config.toml
activation = "swiglu"
norm_eps = 1e-05
init = "normal"
beta2 = 0.99
weight_decay = 0.03
schedule = "wsd"
batch_tokens = [32768, 65536]
train_tokens = 361300000
Each number is 200 + 40 x the weight over its row's rms, rounded and kept within 0 to 999. Layers, rows and columns count from 0. The size before them is the row's rms in percent of the matrix's.

# layer 10 MLP down, 256x512, rms 0.167, rows 236-255, columns 0-127
105,168,197,249,178,199,197,216,202,245,219,152,168,209,165,191,266,205,233,241,242,245,144,256,140,62,213,184,222,169,176,141,168,200,231,126,211,169,197,198,153,239,136,153,236,130,166,170,152,161,195,179,210,178,258,230,172,205,211,174,114,226,189,209,181,125,211,301,207,160,172,226,167,184,171,154,128,170,112,206,202,247,205,135,186,232,167,220,167,183,168,161,241,174,233,231,223,229,244,232,245,235,198,224,179,198,123,179,214,232,143,193,155,268,189,210,220,187,150,142,229,159,89,237,231,215,255,179,206
097,215,207,219,168,287,202,232,188,124,212,222,271,124,193,204,214,313,228,204,183,262,256,236,195,202,222,219,232,195,220,236,208,200,253,212,165,249,212,259,200,163,197,169,206,211,207,151,129,147,183,216,210,226,136,213,258,205,106,212,196,109,288,144,190,225,254,221,190,180,175,215,184,138,249,200,248,229,274,205,222,229,189,228,216,165,203,126,264,241,202,271,149,236,165,191,247,273,163,181,184,149,183,249,178,181,218,167,186,197,220,245,108,124,185,245,222,208,199,259,229,204,189,193,267,257,227,203,216
093,175,146,229,202,250,238,220,206,160,248,172,230,196,125,166,138,250,161,227,234,190,183,219,232,202,143,225,195,202,198,213,208,220,164,186,249,153,122,147,219,162,225,184,252,252,243,216,177,202,242,175,201,194,78,215,211,236,174,191,259,214,167,135,199,209,219,216,156,183,179,163,219,231,256,177,203,295,181,207,223,293,175,146,129,186,154,185,175,163,246,155,192,191,196,205,174,259,199,152,203,178,136,141,219,169,175,195,204,198,199,201,187,190,217,166,244,185,182,167,152,252,150,200,217,205,228,189,219
094,129,207,270,242,206,136,180,265,243,224,201,215,160,263,214,163,194,187,204,204,258,182,192,200,141,241,154,179,133,253,184,157,244,189,256,156,242,178,216,230,177,178,232,259,272,207,216,208,227,210,174,220,204,156,272,190,201,192,121,218,222,211,153,177,157,199,182,245,132,263,244,268,187,291,206,182,186,218,200,221,192,245,247,209,200,176,207,231,219,212,231,200,216,192,125,178,218,150,284,134,233,218,236,261,208,162,151,163,164,206,205,208,173,196,240,193,227,206,222,185,149,161,156,142,190,214,149,184
230,178,178,193,145,172,253,268,134,209,240,228,137,222,189,163,144,182,174,151,173,213,224,109,167,237,155,195,151,178,152,192,203,193,181,210,215,216,185,171,199,130,224,201,290,172,215,211,202,210,262,170,202,247,153,258,167,183,199,190,275,219,206,198,250,212,196,169,170,127,171,174,107,183,152,257,194,244,161,153,242,185,251,231,174,226,149,182,118,259,198,224,161,208,172,175,187,182,194,216,196,229,196,106,222,265,153,150,204,167,268,228,182,155,262,176,208,299,206,278,188,155,242,236,186,229,197,204,196
090,227,199,302,129,214,198,220,198,123,194,209,221,277,256,252,207,192,195,200,144,226,205,285,125,196,249,134,175,232,164,204,205,189,143,208,174,160,204,244,306,192,225,235,235,184,212,210,247,223,189,179,230,165,296,132,227,191,190,210,137,196,254,177,265,239,190,183,236,160,187,186,121,167,138,188,165,148,222,288,196,180,266,217,181,225,135,292,201,118,176,172,210,262,215,259,212,216,164,208,171,142,189,225,231,246,203,159,173,142,312,241,205,170,216,195,220,188,259,202,226,223,275,222,125,218,247,187,169
095,143,96,189,262,151,172,232,249,203,188,193,119,185,209,251,229,194,147,172,140,163,221,220,125,212,190,132,171,216,171,189,167,196,224,208,180,163,223,235,225,183,167,242,165,245,248,159,197,302,230,160,287,249,182,136,154,195,194,206,238,190,195,215,223,171,198,162,307,280,221,165,206,234,222,230,207,232,266,141,218,130,189,194,221,213,148,206,183,205,214,131,222,144,240,239,226,93,146,158,188,195,217,195,241,164,220,172,214,208,225,221,162,203,240,176,203,230,213,185,276,169,268,129,264,316,244,216,141
095,179,200,143,184,191,207,200,236,217,172,245,196,236,240,219,234,272,197,224,235,172,151,159,172,283,174,155,180,129,170,153,257,261,190,267,276,216,164,219,290,187,241,278,265,213,195,229,110,160,212,244,263,136,207,146,132,286,108,216,197,211,168,264,220,216,178,164,178,174,273,171,168,200,138,209,236,210,218,197,211,158,186,141,212,209,250,172,206,146,188,211,224,197,231,235,259,203,200,251,166,243,232,182,159,208,234,150,163,214,170,256,193,207,169,167,171,240,246,269,160,194,174,145,220,165,233,174,208
097,152,165,207,200,207,226,250,212,212,215,151,195,167,174,283,235,190,188,134,234,187,221,175,217,161,205,254,179,268,236,181,211,146,220,225,251,199,156,191,176,195,149,191,206,270,237,175,147,193,187,170,187,201,236,246,205,186,283,218,183,182,169,163,216,171,209,220,205,190,157,228,226,192,183,277,260,227,142,189,167,185,206,179,219,148,163,206,208,230,215,221,101,247,192,199,158,278,268,258,238,178,282,181,217,161,156,162,182,114,185,127,184,200,208,208,256,128,198,237,161,210,196,256,230,155,214,215,213
096,180,170,237,173,192,249,183,193,199,206,222,199,273,171,184,202,240,280,179,185,188,232,155,153,181,186,204,216,211,183,207,270,135,211,129,223,211,229,186,134,165,183,167,227,159,241,240,89,220,204,164,173,205,158,195,219,166,165,198,263,217,174,230,186,208,163,201,236,271,161,129,186,208,172,191,210,220,237,184,228,264,247,191,211,214,172,227,182,184,234,138,208,153,230,136,204,147,244,220,213,244,207,135,187,176,173,235,256,170,112,204,166,177,196,139,160,219,132,175,206,207,145,170,240,226,205,151,159
098,252,232,165,207,169,170,203,186,242,227,137,231,194,217,221,243,224,121,192,202,118,216,238,180,188,225,227,260,142,232,226,223,188,112,185,226,185,242,200,129,172,153,179,316,245,270,207,234,157,208,184,233,196,214,224,204,196,194,159,217,223,215,255,198,273,239,236,244,202,124,241,142,241,218,182,173,220,183,210,174,256,190,129,224,193,221,171,212,135,270,226,175,166,195,226,201,189,208,261,219,217,196,216,190,219,261,183,163,167,137,191,236,268,189,219,191,147,228,193,186,167,202,193,178,186,233,250,208
092,243,209,256,250,233,223,149,233,224,207,188,151,217,140,189,292,191,164,243,180,183,122,213,253,171,157,215,295,287,165,270,192,282,217,192,177,199,193,156,204,182,207,284,184,199,210,187,199,158,229,173,216,215,211,196,215,183,184,178,227,200,90,242,201,140,196,220,166,248,255,134,185,217,175,211,224,194,265,181,182,173,142,187,181,188,173,236,130,215,192,236,183,181,201,177,123,206,234,145,226,193,208,207,162,265,256,304,192,209,188,207,229,185,267,213,247,136,215,173,209,216,235,201,247,134,215,260,197
088,181,182,162,203,189,232,175,172,102,159,232,193,181,187,212,198,238,190,172,214,204,235,204,192,185,194,175,158,209,173,226,127,240,202,286,220,270,214,145,227,187,151,159,187,161,244,183,212,230,204,177,151,211,175,220,217,200,219,117,195,313,206,233,155,165,164,162,167,184,231,198,186,209,232,182,163,144,224,214,307,281,175,275,210,193,207,173,152,179,144,199,213,258,231,203,249,248,195,162,207,128,198,200,219,270,186,221,194,157,148,169,198,192,267,218,227,223,221,254,177,182,203,116,194,141,244,97,156
089,180,185,178,206,203,187,215,229,247,231,260,214,211,149,201,145,213,172,200,235,173,234,186,162,137,226,214,101,183,226,214,216,221,192,218,292,167,125,137,219,172,198,146,206,262,153,229,78,223,215,247,189,197,255,239,187,178,183,201,199,181,171,203,215,205,189,162,241,79,238,78,144,204,177,151,191,168,161,184,216,187,177,173,211,257,217,140,183,212,212,182,194,155,189,225,191,131,195,176,211,249,191,144,217,224,153,185,219,137,147,179,185,177,194,202,151,128,247,211,187,166,184,140,202,212,167,236,169
099,234,153,194,175,173,267,242,179,159,141,201,201,223,144,191,265,180,214,202,194,230,213,253,220,191,190,217,231,218,194,247,198,264,191,191,128,184,180,186,120,175,165,173,148,180,198,203,188,246,191,277,157,155,240,255,200,225,240,179,191,190,206,147,147,145,101,184,189,215,308,214,238,196,203,226,286,190,133,186,247,174,182,153,174,267,201,312,235,131,184,167,230,203,243,211,145,251,183,169,141,206,180,247,210,235,216,186,278,205,183,261,213,193,207,223,224,256,194,197,141,234,187,227,121,207,243,230,193
099,213,96,234,178,191,120,169,264,249,198,207,190,191,190,212,184,197,220,179,210,189,166,173,167,233,191,207,150,202,230,201,171,221,212,184,189,152,170,173,150,202,183,179,274,279,261,221,157,238,181,200,200,164,71,188,205,206,242,309,188,229,176,203,207,199,242,253,251,229,205,160,173,128,99,190,181,148,205,239,196,273,184,191,223,242,182,220,252,187,204,173,183,201,185,166,131,190,190,144,146,226,239,228,153,199,193,191,203,158,185,182,179,210,228,204,113,240,224,251,246,267,208,205,227,166,227,221,104
100,168,218,169,238,206,174,212,240,112,204,197,217,284,212,170,144,241,146,217,297,223,143,166,195,193,181,209,180,180,103,294,197,213,235,266,137,195,135,246,245,166,205,188,226,166,186,174,164,165,266,212,264,193,183,161,183,219,217,217,271,255,243,166,147,181,199,155,230,218,237,139,188,263,164,206,178,192,160,226,188,213,273,149,123,204,116,228,225,186,155,190,214,268,130,190,248,211,189,179,219,225,180,153,187,145,195,211,141,208,125,160,207,176,151,171,219,244,192,229,160,249,243,179,206,240,216,155,272
096,241,174,210,212,227,209,235,203,197,236,211,201,172,185,193,165,162,236,258,252,135,169,185,156,225,161,179,199,160,180,208,259,246,250,251,218,188,252,263,171,148,209,223,186,190,193,228,214,161,230,226,162,200,204,264,261,204,191,171,225,277,172,258,177,204,192,217,184,168,175,244,184,158,157,193,225,229,172,265,172,211,172,232,186,258,140,163,227,191,214,205,182,212,313,167,190,281,251,136,221,228,218,174,177,170,164,230,231,232,179,112,268,225,195,155,177,233,247,204,121,182,309,218,271,215,217,275,215
101,168,219,195,208,227,263,192,191,194,224,202,175,163,232,110,143,195,244,152,210,199,140,186,207,163,182,187,235,196,215,246,89,184,233,243,220,227,221,221,204,239,214,211,150,192,160,226,188,71,195,209,232,179,186,98,191,193,274,220,195,160,205,168,205,157,222,224,231,297,239,186,193,245,145,158,263,195,258,273,206,148,225,182,251,166,186,238,176,164,220,201,202,174,242,154,187,173,192,254,46,219,166,201,150,196,169,154,156,236,214,217,158,139,186,219,195,221,317,146,244,172,167,173,168,208,273,241,250
102,174,187,225,150,207,170,129,206,189,222,176,209,162,271,199,164,257,174,240,207,273,172,251,224,174,237,152,241,178,205,190,253,158,221,189,262,242,187,183,191,178,303,263,271,176,181,237,171,168,205,221,167,212,199,245,209,208,210,185,250,214,230,191,231,207,209,216,203,161,256,230,197,148,157,108,173,134,186,178,175,188,225,176,191,224,183,209,186,168,242,172,220,277,197,258,112,245,249,189,270,222,258,185,227,229,143,272,159,236,214,173,189,250,194,217,208,210,126,177,272,208,176,216,177,213,230,195,182